Weights of a small transformer language model.
Architecture: LayerNorm before each block, tied embeddings, capped logits.
Each number is 500 + 25 x the weight over the matrix's rms, rounded and kept within 0 to 999. Layers, rows and columns count from 0. Numbers have three digits each.

# layer 4 MLP up, 1728x640, rms 0.0322, rows 881-907, columns 560-639
499504497508511509506490499524526448514483485495488516506512516530504516503481495472482470514477502530515497488485469532483519544540456505459492463547474448477485519505546553507480500516480530486539512451523511465518476467495533519508527526
517441550501493524499506465539490487510467505491437480523473484500538520485514491490497512522484536509449521519512538513531462496502482499518462502520529520531514474500482525514502543502465496523491456495544497484503517440483497449500500534
482522529522483558525520498503456486503480452563469441528498524546484485518498485509500476534484507507519497532531513489465536520498535496460500517492502498490547526528515504479489477527452472507532537506484492520504497481486490510496450493
497491456507447534548500483453504482524509530517505485506468467470522520461543510488465484509480513515514467477497466455509533501509487537540530461498467510526501463514465491543515499496523544457495506476502512458492504490512521489474474479
504503475546504498472505453500484488482479511456483502494503520486521504486494500466506505492476541560532497501483483510518533530481532448497527500487471477497530500516519438503505507514479522534462488527459482523517528526505456464547528514
470483499495470506472502526472496490498518485465508472479535491490517478489499503531508522505501505515503558497529517516521495521487493500519504505527512480468523526545476460508540521491482456519503450448526484510489457484592478539503484482
515479463510534504427445503533462479445508519510496449489538503481495501475472473528560472497476457451511482484492526461484490531490499532532475536496479466506517503503506505532498476493511458483470476519522496485488513471505512508497557505
522491512518518499467442475513512510506544529540463485543503521504501476496477502534471514444497504553523523512465515490510535481483509454480489533508519486498463517478482475505492521508501479477523538492502474517471540486540486522492507532
449510505482520484540532527513520490466508451514490488538513447531499502553507483532506476505524498517491488531478488505540510502528441499497467484443493511479457508491526499483476512502505499513543510465490515508463493497463491495440536499
513462517478469480514474484524485494534493462520491478494528510530435508510501487487514472503490524520486505501479468496491506513517525468547486515501523491497563489498513481473506445491505463506521477507456550501473484487481487521496515476
536473493500507522475486507489457464516586466514519508514493524466474493436501524487465442475544525510498479504494553509460473497486543503552475498506500472492492494503490535471488545500518472506516498500518460502496562530556484497543512469
471500535508439491524538515522487488472480535463488498529523512482505542487512480532480480523496521512486492479495451505508511520485507521516469492516482505540473493493526501496522498512511492471498465481487501499549520508505512500490479479
496485480510470474441513497511477521562505514471504475476506493528508533510488498484471504492459494520519486492486471534528473500498486479502489499506552459551497521521508462491507536478555496481544502432441492477486459536498470520488489524
480498497511481506514479512505465478485532507527569441484463510476528470477462470528508519505469479467510507503524504527523511514520533500468496511510522503479502495498478462499495473467503503452502484561473497505486513459529547476509513536
482471502522514496481544514476487510516511537493506500496486506482475505526483545470486451534528528489478492477483486500491500503533532536517492510484560500510492531471473494461541494529493476526482544493531508540528471526486522486519521475
521544508489507500517469448481517490516492536530472505492490462477468476523517481535484484525515476473504497509451554475455550519511503476527522494477471514480520491508520505473508536499529494510463509484522505504549496489506489468544500525
497470477514550494532476460535536509507543521491466495543489492494471545518499518508467510502471455488486450528456515508525567497521499486495486512487464501503497519514543526485513501435500518557492495509541459495478529489482521498514514478
507462527523475492518493470485520513447513497487520512501481536441509501510466488501447546522546526512527530536487467492530517463512510467532510529498497456501446494582478470509516493523542501474469525504521524518517501536480475466498483467
516488519489482500525489484490509499489467486455485545517519517505478498567537511454449505517497549546446503481536529500473479500521483481476522487496547540470476513492460461489544497524494505499496522522484508513514515490515511487521515481
510491495500502489510473495514446522478504485497493571493495467553461458510515466487489479502499510510517504506448488520503498504525494516452529501511485531472488471464488511484463470512469512494442469487488521489500495504537492524498512529
492501499478483481487530540530492499487514520469508517584539529522487461514477513554499538498490491490481495519495471491455510507509527519510464463534533466519467498488544536510433503523517493438489511532525479513489534479514495455525505476
491472446446530497485561553487490511454512491505488515492488535473499469498524481492493500448500513492456473454513507516491529512516546447479529531502503490516488490513467482520500517489497504479479449517498463504494502486471560493524471501
524529471504468514525521510469463453483484511508502519524501490512486492470471508468507480487528495505509482492543481478506486531502519512503533489482481473477490483484493507528495485549451498527508479491524500468509478478528517477485490468
524493505475498494520510502470493481489526476489502487527483539508510504500495493491548485501503498493499510516469485497489479553494488525469470464509505492492511547508480507449447491509496520504454524478502530517494489522514511524482456465
455476511488470483510466494464536487464556523463501560453517551520490474471470513499509506548477487575491492463479471518485456524524494501494540523468436452484470476490470511504497527484505483505553474543448542440531495477544467483531483451
456490523538511481570555541478519442452514506470537540476465473535492505479486488512500546471520484507508509504493478514495487472445501499483533531560472542466512469499445545450487512537481477471476551458536537532474505500528465476535476478
490502504473509504521487486504488502506514499502508475537469545503500524473488519489518504528469511544508551490493498487500519475538455499544530492513456503507505485491503546457504513535499492490526493436527487513509514489467481489457574469
# layer 4 MLP down (transposed), 1728x640, rms 0.0275, rows 881-907, columns 560-639
544450520496477492515480506435468538507474487482499508482492504514508471511501506514500525521507501527492483514506499519541462521500494523499490535459517496483506545467492511548517479511480521496454459519491471491469522419523530492464490511
470467536504506506518509528478503464512503477506478477508465483462537526492519483533532506467477510496540489521552524519491526479494520508505450516505494495459465544528481499472506489481522544468544484464523498512491496515470512512483462530
515476513455507506526457487498533532482462509488467487467482479515484505491530498495498511524501554459505508507494529479507471500513475535493476499489468511501459535497469499489493526500486500510523476497484530475536474487519494487518520525
468440479481481471496485498495526507463498527471453475501495498472464510504522485535454524474505483573508535499534523494488481497501511504452514475523486540480542522505554513497495486488507508522484506512458502511490512503561523511540503466
476495502504493530488492468526506494475500495485506484521510468494500468488506516478494483500514470493518523504536512504472529503499503476519486486466512477468499546455481542491535519494524429536472502574511500485464487496500510516489524522
497505509464482508498528500543480532521480541518474525503495547521504512485478513529497504485529509492498495496513491460475497545512500512510501532495522440529459526517487469525531535459508491474484542530473527484469503490502488448496507485
481490482473533472532503487481485479515492531478487515509474507505478458555487529491547536507492518481493509464506497497494539500527536509504521483538531486554497524535463521532505500492533489494497469525509485492527447512524481435504483476
465526475481463545516479511508510474477466525531517493481520470508512496488528504476478523437463529512474481486495487503451542537539454463481501517494514479523507510477465513497486489494450459505479506506500486465484487477481521508532473486
531521497499501507475531516540528456511487478493476481534508489529499471476494453551489536472510528539516508512533483484502494489536500505456508498517495516512498490487462511464492488497479529496483530502488510491481490483523470548490563498
485505499535497495525483464489500492514539479492506505520493485488504477510500539527518521448541512497483463498526531491498500476488543535459486472507515482468467523450517491507550514479557514544508513474533467482542494552519501476503490500
495484500501445508504523504505512496523526512524483519494516489521453495494508521517495476545563480467507463492563497460493461477501481500555465499504506483537509487509522478483498539526490472511493513523506523519485577486502465451473487471
527492451521510504495500508518486506500502510523502513486506515495478464494498496453485470520517500504506521479493483502513444492506504536501529524472466503464511523510481489549505503479481491507506498443478468495443505491511484531495489444
503510521468528465524486494470487470524524503573496475502463528512531489490501515499506469493514537490471486519533548482459537503526506488511518511470474509509510513520512537513487499504497499465495451529505561496500465493488481490501508520
514451510463518485507474489558543488512471480513490505488434501512496467511546458494462487473542497487527464474500531480487488512489490511490514469550513474511508522466538492476486501463538534518534510522551520511505502536486468526524519485
489490479503484528506488487503507523507516510493512520487478507504489486538441553500483519517498503531503558526498549497507499469464558509525521532516459499498508514543521508520525525500482522509503507481476475513489493562471512510464517451
469498501519540454473533528538472517513533480459488508449520521552508492504526514476492501489485542512518457504488484501549478498493513515502477551501476460545517536466566497468492462499506452559521556520501496472475498510482528562482504535
489494498524475512470549517460506491520516473482536505504511478516479471513508510500494515501492503525499538532524497532528471451496451506499493482523531530489466535518501445482510509422512460525502502461509513493481454492498513535500485493
470538543490492495524451489549539499478482509481499493501521482506523473521503459504501491450514494497497498500496468492514535521499500509492491497507486532547471460470498489523469504442502530500517515517565526546492593521506502516511457522
505511516536525520472487499532455538522519483501505518472465492478499487446485468522526501500505530493524501488479477491514491491515497466449486508511493537494470491458516505519489467516442475505509490543506521480547465505498498479466461511
494451475492504530478539479486503531495497555471514500514497510510503511468470483498476496461497463506493495474490512499496507523498472558484460476513479490546519492484481520456479514491499461464521462498523515478487470553499462559490496476
496472485528528516500475472482436490534527494515517480451521498528519559485531463500535508533495511482470503495487532540485511477498486544492494501484481525485499509492485501523510491460536508526534505503518466469462500537504536499495509471
536517478515470458481488504525504465477525493508493500502487509501517523497514498505493514517506461459521494530489533485488505472489512486469476466532461509514477488514508451494526528516506515502457496465524504511505464489498513511510479514
472511535488496504513496464514465521483537509546489499507503492445474416495489521500493545486541509498463453516451490540490487501508515495460469506494462503480545474452527474478517502460526505498481502555479512498518540496532511524483520477
485485533502484482497503504480495489523516502492517522479514515528481491524495518492495523488479543505486497508504487521495489477500536502477495489496501519467515448504486513503512460490503503514503466537497482480518527481502495513492489490
477487532500528502528488504563478523508484496526497509467505503508477468507501475543498486479506489519482506525514488483445540476529514507509514467477473572567482496449507519521474486538523461512496543494515496501508483527580551491502530525
474474471448476452473500535502474521540520493505543504491464486481489504493486476485519474508551472507481516483538459512517497500514512513514483471498494519501469550542518482483472525490525518495509503463523509495543516539523533473528514532
501506537489481496525498474460513467487446501511476477511472531508513513509526457483499466484510535517518483490487511498492514534499468515484556492503505488479480487495531520470511489520473477501490493509490512499520485495475503499519496499
# layer 4 MLP gate, 1728x640, rms 0.0314, rows 882-908, columns 560-639
481501510527492469504453498530506506510498503543503483486484533459449466477488499547505461474499508530550528461460482523504486529517497493529503543486453519501466484526435510477505493523508500524511486505475468494479475417513466521527511503
494489519513492489508477489527519520490486487473542524482471506538504510478457490482463510515517515497559492506495475489514489480541498490512499452494507529515498480514510520518506492471477502510490519533493494491472483524488492479481538496
462479492508511473498501530522542476511519499524509499490537491523486499517489471463504502485515515542499479502480509516461480478516547542495501475467496456493481525493498522486491449538474478517495484502513458529459469470527518524499493473
495486541467509541448493497461546474485507452541495475541506501523479492502482467513494519491489516469496508520503480521479494505499497518472530486479488510536520514494465509498489481468499508475492475493497460491497520474536501508471439504
490510529513479472533502514527512495490524470493481460495487511457491538509492499523542501554565525491530493479482550509536478573541532523487520494472474513475503474500466476497479468464563485511504503525530505476510500472533561480527507496
482504481469555495539527499511528473500447454487520537483481528495471467502503469507521526489532530513496497496499482538543507494501515477483503494521438468535480527501520525547491539510546546515473477488534570491472519477462488538510524468
521532503486492492512494481523494518507467462518520469444464477470475529444516466556461475513544482477522527509497491561498488495496470502508530518537480483477469471503527490496542500512511522520462491484502486461427525518544509502513525497
469503474552541454492517486522440503494497504519504504507514498481535503508489469543475533517525447515487539542497533520547482480526498530513485521499487483447516475517540497455462470508487485488466523487515544543492514510489492497501524522
518474514520523510473512555499516541488500483497475502491508541523464538507510491500522504536501503477455502559544536524497527510479527512492557506499487468507481539514485501536521539440517508509485535491499509519499503509454498492511501499
509499489511456496494474546479493469505517542529510482525535531484535503531517489530536478534484487499493460508554496546472546463494507487460484490492468482546485518505494493503495506532518473459529474524474498456538461521538433514499531566
493484509493521470493535501515488515534508526476523481503471476501519525518487499523512505515519484549479491506520518519533474462517482487526523510485525478480507472505496484508535492507475474489510549512507506500489505480487522473518540491
487459487490474509505518520516497510485508496486498548473503476451510521513534499526480488525525550503522509502497485528492493482518468519501459503496519509503536516573494528485513497520475534473462522526486487509452505511489476488503478491
484513507501504518476497506544537484489447460543464517505540490504495497455500499507491496536504458506488455502507488495508537533533526501499471570462495486478534527505548527494475530482489478485498500478473509518512532503480481472469463521
493503526496516478532486489478487461472494498547475498524481502485520503511530485501494466522539505466515495512527522489511537509527496524527480523473495522551506478465471517521506459460514503483489510522514540525479468515468501509475493514
519469479509519519521491471513490451503489481495490479523528508522489517519485471523479510493536504518478521464529495493485540485548471513532455522461498472536488512505490532555520523466437451529522523504475500538489509487486512512459539460
494537528470505556531494505511512511504520502545507505499520554521490479508459502525505496545535482474552461479455483455477472528523494509481539461517476506510536498460485532475509536514508480477526483485491507464480488491542501541487489499
479523521450523521475488539481490504528520479517458524513519443540487513499520499519518478524525464475501455514537496512494486481510516511476483502525502479505517524454526484513486454498474496497514493509520516533537475457503525478557475510
508480503506468519498482507486530491483489484492553531477460464487471504495547535492469498502591473479489502527488492491490470503486491490510475469555503518449426501454500503517515512453492515498474519524498484509480474477482467509504470473
487463521481526497521516510521529561486519521482465495494498484500518520476473475507488546528478481517537476484516496526531538510494465507484471452511523480483508484471511537505496532491497452519463468484490517520514536477515507515488476541
455494478544476536452511486489457482498495465540515454518523474524528539533506509541485506494478506449487481453462516491498501521513471507482469465529482464477488477517552493485473496516494532503522519535480540454507500484535547514489521490
511472506498498504503495431523483502508496509480475487502490509469470502493504543494519486501521475509465481527492508535480496496474467545512511536476476484484480513507474469464494538505551483475495557499485493496529515495532475485475467492
500503548479449507517476488539565493517531513500481475486528534528505504529517463536482519478501490494511497486534509518509496486550494496458499488484463520473456504522509490477516525506489479520486511588487514496540558525523468553493471473
444525517545481518513523548528497503475479459497509462550510464461516516496524484457473516501517481480479495464479541542518504529494468492467540518537499480484518513504532504479485533484500479494502519516523499522495480484508492488497495523
578504529516506527507537560481486478496474453471523484475491505474514484527475486501488495490504503528471488513497503501441486544486489531475540537504438490490519461455541496469534508538498548496495548504506517514461526505476509505508489480
467469492486471475481509541437496503492523503556482497528569477507536505484526534508481491530524444526479481472520514483454487517532508469526532538521483493497471534545559497557472457508474534471467503499511506501556529476507519513519512485
449505505476533499479495557479465517478528516481521450479529493516479460521503490468482488489525505544482507492485511456484475554505510486517487511539561468511496532506517494434493517483476508518502485501486488508513498495498510501506509515
499497494524525475537501509538522498530551498490483474542535524489487457539519491492526475481516493484494510485499492481449530543512573465521489503488487522502532478483496491477521521487502538485475523496536527554491482454469494518546495511